Weights of a small GPT-style language model, trained from scratch on English Wikipedia: 3 heads of 64.
Each number is 128 + 24 x the weight over the matrix's rms, rounded and kept within 0 to 255. Layers, rows and columns count from 0. Numbers have three digits each.

# layer 2 MLP down, 192x768, rms 0.145, rows 0-144, columns 384-479
128144137170078089107124154146165091149111148101125112127132137109121148142153122106134130110125135117134103121144129134089133100146074098145126096137124077144117166139165112096100097161137153127155094110125118126131171129104146116134094124076155131128113136093130149165135126109131135109
108112163125154100084154163107155164162141057146103111115132123173108124144139133112095094135109156120128084159121155167130169158138106114119140139126145144127101182139143124115154126114151075126125148115115138126129134121140128121081116147159130178143152107186108159118146098122143128149
128132121126105129131082178107150115130109118154149108123111142111100111114153163157135160096111070120131141151138129106113130156094178118127143133140099100129189146167122149161093104138105123105152108146151102141130149099155085104143130084141153132105110150154119119142100155127154093149
168109120142062152138116137138139140105140085124146098140135092134131152115115117104154126124118126113159109126150138089135154108137146147130155107081112183116134154142143144105157062180133123133118160122115108113129144085147129149111099119109133134153164111120072131113139100176106139151
174119147168121095148099105160143117119116212134068151117127104151119125096134148088157150136107172132145134141138144110121115128116141125099137135150146116104163139156097114108150087115181113133099078117093109140117067132141140127108128128131121126120099120099157175085109137121119079099
116121086173128162111143142136112134114105125140176106096160141094156093139110137150094125170135096086179092095121116106090074180130104124082125125116102131146114078086148170157120104124132124130150124081132148122137157149108112109141138136151103121125202122117097120112138138119091151126
142161105137091113134100115135166156133176116123140186149160111133127111132178115114142164134125119112118197145154145142152116130129127078128103129123120118150157100176081118147081132097129082118192141158108103111171174113108139133101149213054121089138121103144147151088106117149141138130
157144173128134129130145103121088177086133184142133122101131106123143148151142125182082124118125106145115093079129176141149152124134095157133155141134134145121121093185142084138177177130077137108124118124144111104154101154135127128138129107149121141101092110085112106176137097123093172147
155163125137112132161135102090120109132134141119137139145116125172116178114179123120117152144175127160118103119125166165141125141125089105112094171136114094145119130126123146131141143166110126115088140122122099128116126120141137147126141093125118121171137126110191098128142189115134126112
150123170127156085187159088148124165152150087118127128107153136131098139142178129118112161092114136128148146154120122127173110136151142176107135125116116105195134129105173116173107128161090141134132135107155122135168123130131146080130146134141112115141129118109099148140136145114149123145
111098107142141128129096140096129116101136136125126135111131124124138108154125114130124173178135190113125125110107114166124131168202111147134155142131136116152093104151127133125124145111119130168131150131141102173079143139113113147136108117114102151153127134091130100123112096146129128143
158141150113135133140111123100122146111150137137118153180134092141132115125130134097136129154101130110117120119116108141134121177129125148146111131131182091129130162107178104115105122141129146111133118136121147173163143130134130142130124124113114130134123128102110109142162139162084134120
112106067074112116122127125137112132151135070108166140116138089083140107142077087169110103154115113121157141104148121106152121161150110158143153145136124132118127098134099128128138122127135157140122131108149145131125145109102132146092102098128099155142112139142125129123131130133112141122
090108121105097082116112176127123149103133098115118101139150174111093127172147109178110108141104134094129138176138140106124114124139108099103085133113113137133101136124166099111114121082124087113140100135092152109145133144113120125120116110128091106136107115152125198123131120147106089101
122107133126164126136125130148149132116163078088155100121156149145119107139135131125103097154142096153130167074110127124101146134078158113172123157143119133137158095168100122127085180098158102141145096141131118128176116160141152157096110155163127137117105116166154117174134085152109115149
122155141105114125111156101134133095073140043153151107121138159101141088140113115138092140126133141135111119117107171136157114140095111149084116153155089085115127150139129132188128123141181149150132102133131080096145102164142159063136083109128134143173135104126141099142149102161082105128
118143149083131108118125114135124083108148138144105132095170132111104107133154130064155116147139155109113117152109130109127099159140183104125105121135109136147130128146094165117152111142157160129083119104133122136138094085097099130102127168140142112127127150073113123105098119132134111149
117157083152151117088118102138121097110123171154131105129132181096106095126116125120088106173136137143137107138168061143158113156111131125155103100157118122139179096087105084130091120105170135134148134117099117139071176139132086145097106172110165146145134153165094150110146146098152152113
132122096152104103126126085072129112090159069165112058098166129158080122138142110175101178138148151118161141181143106125073082139144128139165131134137142152145113141144137150192113137079188099085106156128153109076092148132130129129098099144113145164102108131140130113141154184130142144095
162100141119128113144099153139141129113143131139140138141155114153085175098127113120123100130150101110109154111114143157130108148114171135081140099136151154156124086104113123128110116115121133112124140162183144123162119156097116105143123129154149103156136110120148086131130116151153122084
113151124132118154153182109150125112135104152089124125148121129127100130164124109023132140121145112132127121143104114122130103144151098140122145148137139096111092102109112127094119122104137166140125126098156124135141117163139157152157103117120104060123145133165137199101162138129116116120
128155120163128113159078150136124129182077110123133102101160123150095104127099115182149160168149178153159152139141073121107154113096161120113127151127125139116081141145152138091120108112144118123125137145137109124154119141151170142092167075149139159123133122138103160126167146143142087154
146142135091144130141136147118123149131149175131179169142089135112102119143096105070097088115133201138123120129153115130151126147151118138161139110174164155098112167133110115082123095094145111116105131097113098134120097138093136157102141155153142116110108114140141125126219100097110129120
099111158097115063118116112076135172128113164088149116098172147114108126139106100038130078132090113110097105152155097108121076121124104126145161089139120080148148148130115109087122112115140119143154130097143150105130118106129131131099060081140140126105107104116080179149167112129123135135
131151148136110114130115124089113113128119129123118101139149111102123174132076122113134132161141148100108123132101126111132107131144101146143131103106140137116137145138138137098131074129110151118106142127138148159109128140130162141079122105111141109111137121078109150116117117123159174160
153116112131112145142131129142103142146141137131115152130133114079131178128109138132114112103117134149131094125102102086161145111131132144116126129089113170146100141113146108120150145145100117141131166129135129120125101132112138116135114115163112139097146144126121121166133119139137092125
138144139131082109106099112118153129100119133107115111126120138126150132139127073070121132136127104107120176149128116146132129118110121098059157112137117106122140078119067134153134104130081101141078090129136135147109152137105132061132128099157164125113098138133122147109138114125155141117
143100163144145110128112155129131105139115135108123165145125152115147154129129134126122107115135142149118118135131123116122123125171114129114163127154143113097109112163159097103092161159104119082124134103132134113135147164152127125153120146148143069121116094139081158113120160133104118172
134168137128143135100131159133092107156111126133145111141097130144157092102167126157112135160121108146142107149127115141107100112124136128141120178101117115150145119120110131127133094147102127081122176139140163151157160152139073169150145121095099121118127143148127117123124141111136115157
118127097137125139158141143169070124119159139123173161103170117109102187133128138125115172122145136105122099126125131117122100130145152159100093145116144124119077120104202098141099138133141117118158102097139169134083100109155122100145126147149165149176126127132134134136116122121089155126
125123121127130134179093104108162135130123175171107137132120146129103128148091136130095112137124102128129142140105139084105107124139113136132111083125128145131091154111146100114144119158110124113123111113117162145130130129108108125100081127129131127130148131169126124141152128083118137118
135121120138089168155064134097083105120124079162093141112152134138077133132091152120128091138131150123126136119128131125116126141133112089065127172107122099096138131141088122156119120141099158149113139143137104102143116136118099105163142140160114199121168096084107123080089123129061077144
135165116134136119142136096103096138147158098141135115128140097109148117143125122113077109095167114145125127136143126110118122166122100102142124108143119173139136128117112117129149187125130077122156128105148125102134129093089130143132158131127157105110122113176125176113124150162114131094
160121110118095112114095146119143176164112119134144152137125105097128105144158117120099090140108113149139144176122089158142152102121154133140128086140124135152160113109113092118098160135130106148149137157103120116141144155140148174108163140146141122078153108138193146158098106107117070113
104146096121128137143115186086140131151144148137140108142117108134132167101138170078167114147142137125159124129119105128130156143088130148118118120134163122116085140115173082143127145143141150155124134101094135150130124086135132151145138162091142150186143169151090128094168116157081131149
119155119139127091110127127095146133151121142119107133077137127099153135088120156111144108104127114123102145117153132094089101133103152112117126154106109106098120122098131145123113118134114093169170099119157135079072140101140119143201135104119152176126139104110140127134147166145117087146
159118139070111130125131156147145163147076100169105126150120109119163133186122107140125136153156087113126089111123078104145111153159145143116100105160147143118132137138126123144119152133073113136156126142133146125076182123158083129126120061146126151129117118181133140114111136123132156102
133154127155162148134127104105123119150147135140099165149109115116122134117129110165161197168150139136124160161129111086140128144122132127141118132094131080159146124131127130146155140156124191132163123128129138136159153080160102129116155134093085106136184145061144131135102146125103122153
117119146091136133108101096122122150140116118127134130137105106143116115147110158158137109123134112128127166162143160128141094166133135144133125126128114130100172141141174100111142139118134120123103126142124103105159142144168122087145132135125093136170138114084141091132116135167143112116
114096142073115122137122137145189130129134138094133118091119136120216101140146120135133145141106129144149123126145120161145124133091148154106109076112159130121116149116159137116127166135150118105115119177106083136102140112145108115110113149142113094124164130145122151123194170178111122165
137119105140124167090144124143132149081120140152160141207133139116100133138108091122129156161156183114136133167118104138126127135126139120132092124114110158143113090130131140109115140101095111120153151183153122136095129098078123124135120140123126126149138118109130110123119161140137097091
120121133117101111134146163124112140132125126145108132107103125134113154096168102124125173149158145114126130084135113138147107134107179138125112118110094147160145103102101139137135089125135143079100131101138117160165165179140093133162118146145133152113086164170141111056117139123130144126
129135127114130115163148204096146127100130112147137123117148124165101096148132147086066110124190099097114113096148129124129113117116139136100142149144165117136159158141132103125149150099142142120140125136074133145098136145096111167137149103148137126158125168142091142123085116133121095144
124120160144171170124122104102143115145176127111152141180142108139106091106170119118102136126086154124118138096159109053119121111140124104130132133120101091144140120136127150079150108144153129122127123147138078143110086099154164123177129079129108107143095088104111121145161137104134067094
129141118145121147088095158124122141120134122153158122163093152099146107114087139156115188090115127106142097111142089110118164122095112112119177151083142110171131079112140149100123154104119157145146120082152149177134097096092087161120103141108066101138102134118145108126156105146103155128
135095149165145111134168109151085127146152176143124147134135169115138103155122138146122129127108136171100109170115096138092119130155173164102138189160117167158187140158139136111125158169138135112110104122109104162128119150140128069128168159195096124115151149145123131137164169127174121132
143142108139109102128114105164134147112146069121156106101149110143092135154159105095128162107105154109173126132129093107150110137134089090139104098102143106138131162118112116135153071098107099128128138078113129086140140131128148130090162154124134223113138112158136133127096097083127074115
126151100092121129176176112126117176138169124117123086112152099112107090091129120133147126120166129114142073097123102095129125141107112108102123136125125131172134108153180112127122117130117164154133123171137166135138122099139127090155148145098125113133136134038097146145119140138102119171
114142089148151112088096137126130104169148116143111129132105121137107135140205120188131186115140129105145173101133165088097089095155072104125125144138145107116130097147100098133139188129083094091159096104114121142123124140107146143141163189141133111148120121145135130154111133122148125122
118118130146120131135080121241116149159158084124100143156116113134115065106153163155154162166144170159090127141134124148120165131104153133097103159083137110112121152126123139085142151117097104071130143176149148108134150134142149117113108162129134159174141101091160156112130126093119135114
110135152126138073137106115145092127145077149139140103101163103142143143117104142187178146142126151131117155141143104134134167123141149169166135114134115132118097107120118127161105118121145124098140127177145142111124141116118093115103117108085177141130125132111128104134139131138121104112
150103114143096106086135119137164148161161131121143128112128115138128142107147165120120167115098155108145093099114140089098101118131078150088100119106135115138062124171127124106103074109153116138107117105142120118134098139143082141111118099093133133159099146080131134132125131070121127099
108154096119080141100155141113100130135134155109120107150113134139119185093102101150131088078084172108091141132158146138120102138099106106139152137119103139136157150174107126133146103102129087139115090109100147177121125094125124118118108141142145134120102095057146101132132107117124165148
090110134154161140122138116130131137151105135141124106135080132108164143111119171133132146117082176109128136146115136084138162094104125095140131104166166117145119128103141126168084190139129145150088099147058074104135141121148103143058121112085142158130095127140150105121112110135162101132
116101115153146111121147114126133123127123147168126134119133122129126127104171125077100148160125057103150113146166111087082142113113150144149176137136104108103124129110127108104188106098101135156148144129121113120145118160146108104121182106154105126175131127136138084118138096154153124114
095140153101144135101145169127136154104098137100128125141136149127149168129111111108150123112147153095144139079135087145135131131145107074153129102127153137147160155165135133135113126136166108099136100125170199143084171137083133121146094136118149123126145115132087139104118129132080150120
123135187134146113142161119119100076112135146122113118148104105127140102108176146109131147132122144127130139130129130116163134152105148123142149167100113101146114159138120123152123090123111186149169127084166154142109165133157139157140150117118143144112151132115135140162150128138139155172
137128127123109095154118113132151103125082141145141153147094130147157138133141135094110084147106114135144150147139132116139121137105083127131133064157146123129103126133169124142123119159147055110113137127100121153127124163082138109098132165130121172111111120134163143153134174119116123110
114175142125133100141127129142068075122161147124039147103151127130128131109186128098110108119147092117131094137114124137150116114121168152152181142142119083089106047126141075135097091107143125131072095090118115101122099106141120143097133126132125139133147167126172115196134119122131130113
158103143103163151092119063180115151138133131116121105142097136137090126155152161189127149130100122047144125118097137161172143137106100093101115132105153108129129151146147120159129188146148155079136108125126201108160147126149145130154109125143096120154138124149141135106137110129140071097
176175144114139120101111107152109135096131039141129121127136147146146107088136131118146131104101127107133126159143138098189109142171141134142094114119133134140127133120142142155150099131127120147137128122098140112128126138123121137171157095111122167140110140137116169101129150102129211126
145152113175162122130121126152142086084108055134168136174126118151145108138137090129172131122174112137122140119161104128164130173085129070138139126154139103071167134158188100121150121118103139108131151135162139126111157167139117115119155127112134110154134117127141149157124114134143117129
110104144080141138133120141107113151121154168149131107133133103101128096097102101150113090098112132145135158099120129134147180134139132104149134154108115123095106124131134112118124122130138120177117100115132095145156146080107147090109107129098173165102079119136150114104133124165097135134
166120106147097091112137126121135133126096135129128122109106134118080156137084103130110076190111085157083095114129134128110166116091148117134130101111167152119168130132135151123127091152104121145127140123150152117117117132116099134096144104144080157167105108157137086124137134124148148109
118119096105094113122114100101106108102114088076109094126127083112152156126118118148145146131126135115105144138145144125139113146116148162114123077150206155107130161115172110115149098141118092136127119136159142101140205134159163141111156134158140131166096122142131191117121111140103105121
110133136109109119188158079140152127119128111084114136105119134154121142116116113127116135164116112156115127156139128129108172139157142139142128093106107145163133115163115160162155127122102115135107125123134194116181114118161117136119088131125154134129116100087162138115113161110127164107
147115131145099120124115145125115158129132101148161149152150092142141118101130107126138162124089125108098179177148166151130117128175124158158150161126128112126115114122139095122151143110138157163164120128127131131135124133138134130172117156086107138087143110107149143143102117165094145135
099135148127152110138201128153154162212143074059121186142168142067171118098130121051097102106167069147101064091117163179131092157117142172137121072151115142122136144120124136094134139130192122169137058145106120090165116134081164140118101075084142158062166096123124072118119164185076116140
143118138119106126130073130153122136123152128145094166107171124113145123119158124228095127091077119120143176100157162131136135119137046144110135101146178138109146136145116135147140125119164117100096146124146132129156149140136131122128100127142107154107140119137115158077095158127121096122
097122104134096143118140139160103133162109144090106073129076128135143059094148134127126099128148138089105131120125139123112128130128134134114102146118127100149117139100176126128132134156167148177172160137109099148135112139135127130109128116139136106140172132136114106140120137172149145143
088139090099134185117120125160113123138141140142128125147087128118129095081146149133128186126153101153168114138157157126146126081112136115146109159133091111145117147155117124139168163136112133089150121121131177141143124155127144133112130143140151139126103169088131132131128206133152172116
109099075130075100136154126144118134117156126115140176114150122130124090108128105125131157104103129146089168133115106163099142126122123176094129151135116148164114084140081117130126079156094085176125106109135138128090159131130137191108127119108111132114128106121116100101114119133141124110
112143156114142126145137141102131169121125102134100105124091154090143142127126130086180124086109085167159122170100107154093155152109099127130146117132118123101093088181149135167112146108146125152106089110114128132123156140128134119100158102136137185131122140193141131085114139123139124119
116168128130157119120102170101150094104162149095095121119135103096113092098104100109144149144141116126148085136087106110093190108102073117138125118068169117135120127118124110159112130114086162112090141109109144164087165125104149169138169151057151110100126156141105110158127150116134137132
125107133118136160125148110126102119082103135157128171142138079092117106115144132116174134091129122123142171115151136145146144132114091130133129131113127120086152111141130085174179087112154095114123125162122143158121127171136113127121120134113136099138109134100134090125116169164117145155
135118124146093136147087116093104096134116126104123168134164147141146099096126125085104064133150156120079138131135167130107117146125160101147146120155101145130109152114146113099107176078117117148064144069136156092117108103139092098132133142174174149141110105087109128144141131110102114084
135173151134156139100081111174123130130113157135120129136130112121131166120139137128137102098097102120096142125132165110140155140165122101147132136130165119149140128106089133103102121140089122106111127153126128109144134132160149073143154105137155165103093163154154155130150133122141130145
122120128114082123083135109135158134118122119086124124098121124101113138121200123068115158123101106111117147106100088125122133091114139110121150130111137086126121093102102132118122106124110067134178140148125146149128064135096106109104132141133129128095158074168144150140131101148159152139
139113125136095110101141096101141127119145113156130108158112106175120096142129139191165143138117112147095182160131127131118146151115147122147138106110097167127118144143162136116121158103090128122128116144120136100137177094090142144132081132102139090172094102183140149088087172151135124104
115129131146123105112064145107144134131113128110110149100117148126148143121108108110099148137109131146107107136134155122145093115098110098124127108161119114111118137151120133128137115120175140119153105144145095143086158154132159173123127140128125124110128137172104122109125100153153123144
132106102109117131106137133077143162103105143121160118128144103115185119072094112129084110143125152111128133116152129088115100143157142134124109136094099133100145144141120099117118121116149132140091118143115125135119110096160145164136135143154133101128097143112124096117150112132106090175
144174123093119135146146092099119116124107130076114161151132149171152152119110101102133110141139145159117145162121099123150101079118093121141141104125101161138133141127102130117126145125119164125152141136122131129169146133083104140129122145110096155137139116142106083135116114159126114142
134118154148181131127115143050138129068139135132135135086130123128117109067170130098101070113122125124128113137136134115147109103131141135115126108164137129138132128161116135142127081144130116166105108119126115127118155132128110206114165117105098165170142123107121140132093118142173122125
121147120159139128143158147119142157153139117109146107052121142124099101125122137135093145159151099123110112135137152155136097111143129129112151099116123117152127145096176143180139069128149120140138108123122108125116143044164150135169135098128150166144184123164112135161155140164132121163
122102148102139109110147138143139121116103137113118087104109124161142132125105121152133119105126148169136153120121144137121112106134151131105132142091132148110131100143106133167118091161125129136147102135117101149121169098140121098099121166127116091134108119095107130126128108140100124139
147149149039119156158160157110145136119116104154129165139100097122115115131092170133143152177141143093125123111109096122137123123105085164108166135157109106138111122136088104133112137109128175140103107112100182153092143121122122117115147144153182194178099132108108108132159111173122140118
111163153141105124110110147107154110130112120129128124113139155137139091134131122085140145137120133123133121133115134153147179127163100160115153131166098052105134167121107130126135097176136123116137118066157183119069105161115092142116143108125182115075125116166141153160144124120142172145
172097095111116114091112139163160151114122128139096123129130122130162103153130135153126110157155144107137179074130113128120151113136150126149111106125109122164096164119105098102109128159138150151145103145133137143110121095132145164122143114158144115130091122198111096168117140122129112166
136151110138117124061078170159142152119145202196064190170164065106163234095189061196147163149120129067131098149148129143155158092124145135195176162084166157151079182169152102111089171162098162162138091118146146135108108118112120218147150126133161130180096076121117144157100117107179182139
127076109086146126130135076102124140128125126112134098093109099087134040125100113167103126077121120076158150107098098149128125138123108143130100090138152182114145117111133195116146117127091141133089113132089124121100115068147171148126110141129140125124163131075134134110110131133108108167
122155129131177136131150121147133120113124110132145140111123112136104102103131099137140149161133122137177047143106145097143117153120119085115136100142162149135105132089172112107100130148119125109168140137117125148139100131133126110122129150155123126140105135135146150137160148109108152128
147150090160179173188152178161126124146114081090130120138139081140157137132105124111082112125117152125123161135163119108112133114137112142124131061129117130153131079119120067144108153146138143172142117098112127110133119130149112099140102100156137084171107144118092109158101107132099131124
131176109129162150081169118114142093117080073120112146128135147112125122166137090088131125163150094117173139149118161105127101121117143075109149135110047125154122077140107150129130169119143070171123142137113095132143105139128123144118167161121127113120168159150153167145140095128191102137
131110124122107111137136179120132174145122101084159079118080124107147145125153113114106153078134129088125119113106102142146149074129089161110110157168090132146100164142126141097138170119131107098137097103093119138089138151128090117119103137116144140122140117101080153128087115148111105135
174096156103166121123162127153082100132108075116130144133140161140125072156130101129143105171129144125120151121114140147176112133110131166150127126152120111133155125157095114121138084183103122130114139121125121125129127147121135128132127152138156145137136138175141110133079144129165113152
128104114108113148111150144118151142143111089123124136107121156118142132160121090146119139136099156151133110131140123147136141106169144116093124130112144166171133116135115161134111099181092136190164126162117133125118105142147134091173124122151080140094136130104160148110130162101125106115
138072143147154143097123125123104129123128138145126131141142099127121149132144131155146162166127135133131115170151151081099139126104114123145120124135139140177088110110126131129140149157133133136132179178168129113133157083139108127119130113139188144134058132111096117094135115143126137156
164120151107151139135089146087068140110087151167104133139094116165116126157128121114145098081134132133124122104143148125129113150126100148141150158117144096146151147184127109113158115115099155108118141108153156140145132077104117135110152110098152143052138120154101115135111137151087119163
113094127106142156110098186135122131102154121159108179142146121116111083130124093167135152139113142129148105112130106130151144151120163135142098174126141105136107128126137101126126185150128100088132125154161135130170134116112133141138165113156145141135079118132150069135079119126155081155
111114119141173160078129134145109163095118139176143125115107162127117140114098099145110123155125112103112130116128140119090093152101138097125138170133123116157204121128097134157171121121091094126104174133128101121100118163127141124117117164085123130154128108163151156135150094105149106065
130081144152084106111085150100099094144153191125140159087154103107148116113149095170130150114164156102134151136132179144132117153157147151081126154119149105116068145112127150128141155117126145118130112118124136140081109142142163112120121173144146107114108125102118167101147164163127127121
139161164153156145119114133186125109129138138116129147122134124140136112147108106141149106096126097166154146124136090143121099143120123158104112128134107150109099124110116105149125123107168136082135146171133132110168102177165170139099116146169155170126115142124120151126118153144127067131
145108140149133113145145123135133129117164137111066116117161108119131148119072098144115091131133116121098139090138083106116074123160096140126135111125140091115141084096114141134152159122136161113146109100165158126153119164072118116137102092164132086097098112123114135101133159105145101136
140078098133112154153107129117132102130121091139126140128120132132135152102079135089124089133144185130152136131094107141093125133133138140145105129126155137117128123156157161122155138143117129160122127128116131105111130154113132134156077110137083116086163163127129116143185101154172118127
127141159117171079116106107137137109136134156126121124145136093137140161147181168131096205127117109101108171127103103141090128160111157141125105147136125081119123115128102144099134117151114116138148145117184115131126132140140109154108163180140111151110119129107148114124088138143109106101
104156139108104146123128153127093114168137168093133139161130103126139142139123141092063081145143164124109150121129118138143128126131105139118127152106145144124123088163154121119149181128120130130124134149113101080206085131146112149145140106105127087149139126126100116093141120163111121123
143105175142138133129119158136151121090157121141122126142136094097104133124133137139142130132104109128165118110100098135154159124170139097120126172113133114128090151152133129106127124107115141098126122102154175155134130134130109135148132124121115094159157105118088106121162168140149141143
153166087149113120123138112106093155168122137129140144129166145142144114115147163102138209124115125110129149140136113128143124139132123139132139096074103142123133074118097098129107130109121147115142128089128126158144157087159146146113143106071106112065126110110132109137141095140090129143
114111116088113130130130073171145165149143118145127116114097159125147148169134143202112154121149140123105126112107131139101060094116102139108111084113114114142124133164148115120162127099099099114140182126100140177085121141146092145197147184086129087128142092101140167128189133102128192130
114112104144127134124149108057062145153167128146167113093108130129135133133135110140097147133119142141169127150147101086128139139133161155110126082117121136155135088116155124157078125157110167120126129105103107123120158096113124133112112117061081153142127173151136130073159166124119152105
102120140168122129086105135108152129123101131105124112090112117115120157140135165124124112137073134112172097157121155065114116130181131116101160146129150146112138142112122111140142130139167122099097146104096158084135150103142125115108095133168140150082109141108162137085162129148123111119
138155116084147138139139132121114135125125156176142131134083104114126090144072118113115075086122159126105134113119140134127160148110114139155124100145106098168110077130159173131143088123136106126126123100125146151131131142109092114130149140135147162111156184137123122148129102139124125107
120108119146133128109094131106124122149123160083130133101114121101101125124128136141171167127094148129147156143111128137110150095127111111131140125083141127110140108070111162110126110114102140132175130126083149132136152117173095125130121129126124105103124174158133118116157150133122145120
122091119121094110147154110153119103128153102140133098118127124153128116120104106144129115177125124153102105098184147126086139117115153073167134149105108141141149120145124094148135128144125100120133116139106100138127146155186131156124154120090126150134104124156117138109132128139165116096
106128172111151116066111108147140150121129115144096118105119168133126117140122090133111113110134138147104146103118091132136131121094152151138135146132135124136085162138086122145149100106135123157153121141140106142161155104139103133123098140109123151080099118167174122125137110121158137134
109138128149126093060139105091104062137150132147109151093103130145134129104135091134172176152092146144156154106112145119169146130140145109108111122152133031084172121129147145158104069123153133072125110096147112128137117118130088105119131139119096153112074157160151094116142136149079148161
150129070099158110109121123136097142146151139125112160130104135113120155124107142157152144138111153103123177173155105121089153129114131116130123083139113138101154122108125114150145180127112151125085119101114114122091126145118138120101134150137161151155085122142158127165110117160119073086
127179096160175084144103103121124118138149141143126067118143150115163125122175112178117173175141092176122145137111093103101132133110144113123133130087138107170127132107145142104149167112093122144148132122082147141051117100123099129135153138107133125140128109184168076134118152116148134119
116169139120128090152161146089083131093128099138174167114130136158170184152117122124161156139133118104101143116144123112121099140145093090088121089108109109136133130208158114135123159149126120141127104089148140083170113144171115121167112114135106103124155121153093140133107158115129072116
139142102121147097160136154159165114097162146118125130102104144095130146105130131132128129103127127139126161131131144162176106120118128101139150111098124131125143093148109126163112154149170104136139146131124152159150077127101128124104124108164134125178138134139129081181127104133144140091
108125114123094157122057167159113166115137095140139065122172124107141158132169135156088080094161140152124104148127135156112132136120127077137114132097122125103106136118112111136129175105121108137118063142154101132086141167132091107134156150131135109115102113159180114087105134094130123131
073144131150139102100117112144167091194111165119100140111094119151155120079126118115124080101132134150150116082133114122142077132142106156123151137138096126126139077126145114148089082088098114143118114170124116143130132117132163119094157102098118144104123107108133132134149135145139129116
164116125160145126129096155148103125160110123172096126152090128118093165106197133103128202118125133125116121151093092112106171136136140062165144122149133139141115118164122118116143084164132132142124138107116121127183080129104139130146103142131124108131127078151133137132139121094090079072
145081100096146114133125125081130135129123098141120153075120157117128108161116116093130108108096156105148089122151127144121147173164131102141191090154126154144135139094154128096141165149151140148084171124144125151153143109134142128122124109128142116159139146130121163124109153154127133106
120162097104141130141129076144096097137138131129117122092176134145143118143138129150122132128144176154151123118114144104081144112134123126129108114129120119159100115131158122161117154150130101150115127172142148186149115105125115126122119166118092095116152141104135175091123153120096118148
139155130139145127134163163192107104158145151136140148099148105113096150177105116158192084109130148139135150107138126161108151112083114146099149083126113139116140142076125120120146141125153156144075132148111119113129117173103123155096132123152120147110138115091097117114096152118121118170
105096154132156163152106129173122112108149151140085136122084130142139099150135111156150141158116128078111103103137128105127087122112118131152113136139168079126123146128078173089116102137144104148093112107135192138116092155128118108127111148139130125134155117137133125131145105103147106161
172065127151134105130082140150131098104148131168110117105065159156108098151155139111155110143140114135113120139166145116105162128102152094100107112148137105150148069103123151123105082149133148092122111166124111149158080170127117154114101119170118124168092116158155120087112137130122101118
159146140097133111104102148121102120118165198123111120116061155143176118120156127124131134142143117112123134120161126166186129093139163089113092134107198136167194154141087166159164111121172159097088098152132121139105118140132120138106143214107088126165114158091106108125165118096086141121
134082131117115127129123121120138113153122111126165098118115089099098097099089118119120116163104122121136114097098153154154107145139192112105157093181148157112130135155152127142132104155113156164082156162106146138186116166085072102098156135158087132128151154121137123121141146144132141152
129145145125155127123136129108123173170100122125132087133113126127159138124119123103125091137130115096104127158138177135136120105141107129116166118141174117111136122137122111136138118102133130093116158127147094099157152119131121102127149120107144124104061112173097118183119104154107133117
121119079121096149102115120147149071151165150136118143142159103133150112136114137068076093125118141139160198121140166203146104125091165109132142091105137117140134122121141122159114130093172085092149124158158134162137083133121112158172128150100121075128144083094078142133111114144127139138
107146129159108136169156116146121129096118156156159142110107102106133150114087100156131148094131193130157114154135104102145129151137127153125148124118154173104111146148166148159104145128123115159119127175173132106096117124129111129112142081156097126124171148100154127103086092129124142074
112130116174163119112147126134124168149118126108155117110150111098138124121111140105162146163146111116095111083126113116140167144131135109102111101153101173137126143113139130145159138102099156136104096123146142120110129155174136137125142118116092178117167090165134132141121161152109141139
112120126165105115169093130133179145166131193150117119107162125129161170168126192121150093161121097136154166096152143111118151122114108154131148161171119121101169117168126161086131120198120153105148147099154131136097168167142138172110112145127186112111107109162134157150104132147103108156
122163101138125147132122118125142124095117144087145142149094106119119114130149089113140114178128135170073114097144134088149162115099147081129119155094133134107097115144115093109178147135100108139172124170187159126124142130134133120122145116155095148101109083074113140147085185089161159092
144149115111130141116142116116166088131125134138117149100109122103104136150110106110094166145095140155117137071123131103127171113128142137160102143139168139132157150176115133135111121129135090130173175074120138133104186132158155109144132131122146136150171160129113141142149127125130136103
115138112118139132135118135133152137115110124144144135087127135113146106104119124158135155163111112118156101107113106160102110122137133130116148137099103129149078118159128134134122141142146151147135103111156126119118110140082129132123133122185147112111166137101123131143101099136110146123
103134124156125145128162124149119172105145157099125133129109126173130182129109163051120096130121115141131123146154216122208130161163133093132108138108154118153129120147139121134123092109132123130109114169140114137169163158154065113160096145137130180168147125091143103126146154104111133134
125144150151109094164126130121116080155137101110122112105130109099117129127157116129108086112117103076088139141109131126153127148127124110130138099112122086150157144142102118133169093107146123083114118133123148137129124129123175145117161132149149123084112135129135117143125130117091084092
123160111143097157099131174161132112137150168121157139131130170124117133111137143155151125168150131114120157124145145138097140064132179143163114130105087143095140142154136144123101173137144121147155110112146144168146140141158142119137140147123153126111152134133132143114082123109148183105
139111108101139146119113131134153122105146138110131118088118127124147136139126124113102165098143168083154161120157111111101124121154136136168121148112152091135086122101117115107128153126140104103118104122116110138145099151095119172159103147149089111158127154110090161144118103117180138122
129133099145084076132142135100139119131162102104142165116123136141112145106142119082138119109130139114138121092076110110183138135127097168142163136125124151091113147136129129136123078127189112105145162158118124116116148133121120144103147162110146083165155136142093120068112126156099147109
137121124149132118151130129182138099162151101149106122111114156142086115122096085113123094091126141143153133107112127120141109116136125154154155111095155107125147140098137108120118160125124109111130103143098137115095135148137126101087130098135110149150123137089112123150077109111116124097
071131142145167135154130146089100167149092105152106114112126136152137094145075155120081099100135103104148082147163122140194153155128144149162104148077089180160094120149170081125153091153102098135129213118114146162086144109167140149152153131096092106081114145094104181128135045137078140177